Weights of a small GPT-style language model, trained from scratch on English Wikipedia.
Architecture: LayerNorm before each block, learned positions, tied embeddings, normalized queries and keys, capped logits.
Each number is 128 + 24 x the weight over its row's rms, rounded and kept within 0 to 255. Layers, rows and columns count from 0. Numbers have three digits each. The size before them is the row's rms in percent of the matrix's.

# layer 9 attention query, 160x160, rms 0.15, rows 138-159, columns 0-159
148:147139135155113107136157145137167158124139150100071083125112141093146168156119141131161129079119109133109118134098169111149148123138133122150131148134136154085143141089165094098077148157135170080141096142125129177144090149056111148090120093123110117156082078144094119145113097159148113151131122112128166115137102091114110135126117138141102116134159126143125140114121124185144143106126149099136158129119087080100150140146125124114140134126130150127109139136114123116164103096113119
072:131152136141140121152115121124097161133145123145121111135137106138131119154153115174144089130168110095127109156154149160184096101102120154122109164089128113127075178108132144108180154129171149159101152135120149108132125082122104122171146116125095107129148124081120107129137132103121145112138133150135135129101107139124151113111136076109128147083173148146142118101114136093128158103122075121152087111155136151075139123129130128140140089086133121186124119109173129139096158127144088
097:171108139143121132112169135160151135129127151094106128141095124125150151152122172098127109080118112118122174128102124112126119109130138123132131128128144151115160125081156114094100112120161160088188113117135128195125136133138131162156121120097107129149078112163132086135127120140154129126095125108101152114141107110117117103095104152117120146175116141140117132084128148195104142102100110113133166139109100085107141126153126087129170098120117140117091109113105154148171088075139132
088:133100134178104125104155173136169132108081133086097136136107127108113149101096127056160143112110140125145129144140130109113145142143116128152142133103128113112151125100162135156119105115124124131135087133109119156127107146134162154104111138114129129169083136139127062110119096133149116099135129097145128109103089107109106123097119166137160147145101182140104136113172155108123141135133086109118152157103120098159192125142116095136119103138145163164123145169099153132158070111136142
079:112142118112129136122123142134112082097114112119090106111118159107109144125139095127162137140138113095114108115113126123119103164130112157124161128122095143152126091181115143115108129127094104124079132176186138104114091159133131099067119157136164149110127164102112198147106138108081101151156175120145070119109162159120135158153147166092173112100145127107122155144110102110142140130136137143098129124135132109146120124126107131136092146129125183158159134163142120125120134177119131
089:121126161115144122115138091131158165129090158095140129128157114121148097129129102100124167129099112148144158120151113121096139131173138084143148127138106129109113137105139082119118135097114114139127148144151038105134116180131103116095119150108100149102185146150130131090130136132091121141112124129132107175147152147161131164101142101127095112116100123136165123189144130105107102164142147113110111112137095145190131078116137133101076130177110149141146157143113143132133108117142128
078:130136127149116154127150148145143090116104113147155117133112143112121147154119085153130163152093102152132137116135087107115148177143116090160157162112129125102104122145107105131181138119113077148118163139116099189157092095149091160123081119121187130145159117155142123092128116152098094183127171144149104155110176118146088104130099151133118125120123130132153131135065104102092106132126097114120173135126139114115115119141115116138122165157106144121111102114122113146115129122090157
091:133147131135163139126142116141122125106184148105089099144139146156159132183130154125075120084145097142103089154097124169106107120121161137137137131106104159118185097106138116064082118140116141114140124152161153147112133159135120118072134144116166109113136118134095154136117148162150137177085107118086113118176135135107123112123135133095116105163140107084130160119109099167098138119137159108104126138113113088145133144143137116145120161109108165127139147144107110096128118170144143
094:087154139100108147127113106133175157129128125139155125106147109118154134092160107123099129137111149119142137147141137127111179130133164123139104077173151113160132138143092137160069130116144144109142108099123142071102129172138140115143169126125099163104109147115158150170155154119108174086089159164121148128102129166136155145154112134160106133087134121172149076138149089128134140125104141100100139114141148160139145134103145152093125106152150115129141146087128122079158149157136138
093:110154150124144135126134105112135161160127171116130118140146141107097106155147156150096135114114096129122166126159122100130132089144138080098124111159127117138139168087149108145130133101140125140151137117191111104131156149099138123174137140109079144086191110163098160114107126086111124110087116114118153171168142145173153113143140095136089128157119135108158120143116150120122123158108143116178096116142110152144102102117147092120116108172117105117098129094168155166106110114153099
074:119150147156131104099141121162157143094058131105111132138128100082112119150119101125127154129094089157136146162161127113100108124140094088150143149083107111109103148140122125118156123104151085157158162145109076140154096140168095144135112128120129162164117145118137098065146141153125118103115119159151129150133119104140134107118104144099123152116114164140137149130146157102122129136117085126099150136106128116148167104111107104156132124202130153209119110114107147135126120112119143
089:139126109137138105165127163153132088147153133137045147152137124165071126124151187152144122121151101126120109147116101136151119113087071126096149146138133124103132132147151179123139114132141174157170130102151145142121166131120157137153134130131138120127101079111118109128134103113106114111135113115129144104133157126101096061136129121109142128141136120135115168067142172106153167124108119155168128164114155099107126145111105120165135122121149117138077104090137108167110129114130116
093:093093111103147155146120098098123107128101105092127103130132123142128164124126138120142129174098127151178169085069111175112123166111140128163173132136132149122098105121108081091156139120162091133159122150124100149145106104162125140132122129140165122159099125121170107151085169159127119172123158118122107120122129098112131121103130124113089123147088125146160138163127114146158142133128122094121133139101051119145129094110105112136146118123104157097156087140101139153094146104111124
098:110165129132113148142130121116130140129110124137168145157134123134150137137103080136131132165101142107147109131141107155111157180114137122150134136118122082117058109146065126131197129115103080167099144138097096127137116102141127105123121088137156155137156169113148126086124128128131132165165155107165134102108146118144108098130154119171130094094096172142144120149141079082092143152135118119104111118127135164166151097101120132151098157146158103120153133141118114121114177118129122
094:106161140118156100139129103145170145126169138093116091125123122091137139137140139141113133090141094177134108149102117115141106142160141088138139163118138179087157133122127093075076157145126136081121129169148123141142127146107093142067159128101114118128157112120098173119124134150139087136073145164126120121147134108155138149160128111101107109111148118140166140158094112163135146119115166117129139099132088094157105121143145102110121131128087177158121167103122136089143134140111139
082:153121116130067146126131160145157109137101110145122163120129115159160139102117077121117126120125153111100116126129115103148169157143132149140102096156129087149104136138125157210143121132100139124089099075136120114145122171138141143150104075130133160118096155137129127170179113113095179114144144098130129125110133133099088151138124156153168137108156092138119102132141115109123098142135147116127180140150175145114153166117137164102120132122176123107120140156100135107168151119119153
078:173132157115154138083159158151116129151138161135144155149141114146139143146101151121097137097138105138083201150135141133135141104143144146137121107108115118129168121064144118126138097113157147121167117108086124168100174111115128142128118145117100134144113111150135110126140111120139129118082103118079152152177108117097166062102116125136116124180107142127124132099109166155087109084123118115131105121121116109103143132142117106128159096139140107125112128113113165161147065101160128
087:140140127123136098146141099128121073149140134093124120113120110152103102119162156163126084147167122152190140113081111125149090104141135133128141140111133159116139124132155078092133153164142122116136132134140119109118147119124115139128144113120128095109115120119127161152110122156143113187119105108153112142170117119134186135172123107087123137113141124113140126185085128167185154129110148125132124134118074132132076134114120068108133094108089179117134130122091132108126176116125088
107:119108132129150109128129122109087137121149106133121143159151134149147138159119116168108139163127102142108103132128113133101131152123117120145149160053098129127140098105114119064131121134138088130115144181116099138129135092154101098038140160119160142121152166100131136084128159139120116166124131152120089120137136151073082128103141119133134100152111146131140194139140103131114127132179110106087102118146147109115140122179110152170122132135126150149139113151124124125134166161151150
088:156110123152116106153159147143157135115147117083081096112099175108145168147147168117164121091130108141143098110085138114156137111102135133161129135152130172099135110099164135100050143150134151077142127161163162182153093148100124140114140121120119111126094089147095121140112111159134125141123118125110147112121121104113085150121109158111094125161147103127118138132123164175144146118087138123110181162112113079119119135153136132137152152112109148125112102104129102142159110119111131
081:112152119105125138145107097140110132135106141162141174145125106115108102115113117125131144159117137114143142146176097137151130110125118093123125121113098098143072147148087152145168126093127113152137174102157108080144144144138144124200129098118117156143173146104138106120136112085106123070132147146152130112149147141149147098118128099139154162104110132142174099131150132076133148180125136161133075103162139177131136104086155118131097123149134105159131123108156164142098142122150104
076:105183118118114150104107132138110125118087141160132162135124102146097152116101133072135112131166121125129148171137143116141132109121153155101092107134123101140102167153124116132177120127139172148145107130118124115115121113146160166198093083127126101181093132132160088154106122100154132089128132101127152111132099119113176083126119141143134153122135160166113113097152154107131130143094142131146111136108099162119136157087144114126139129129196102151140132103159172156118101121104116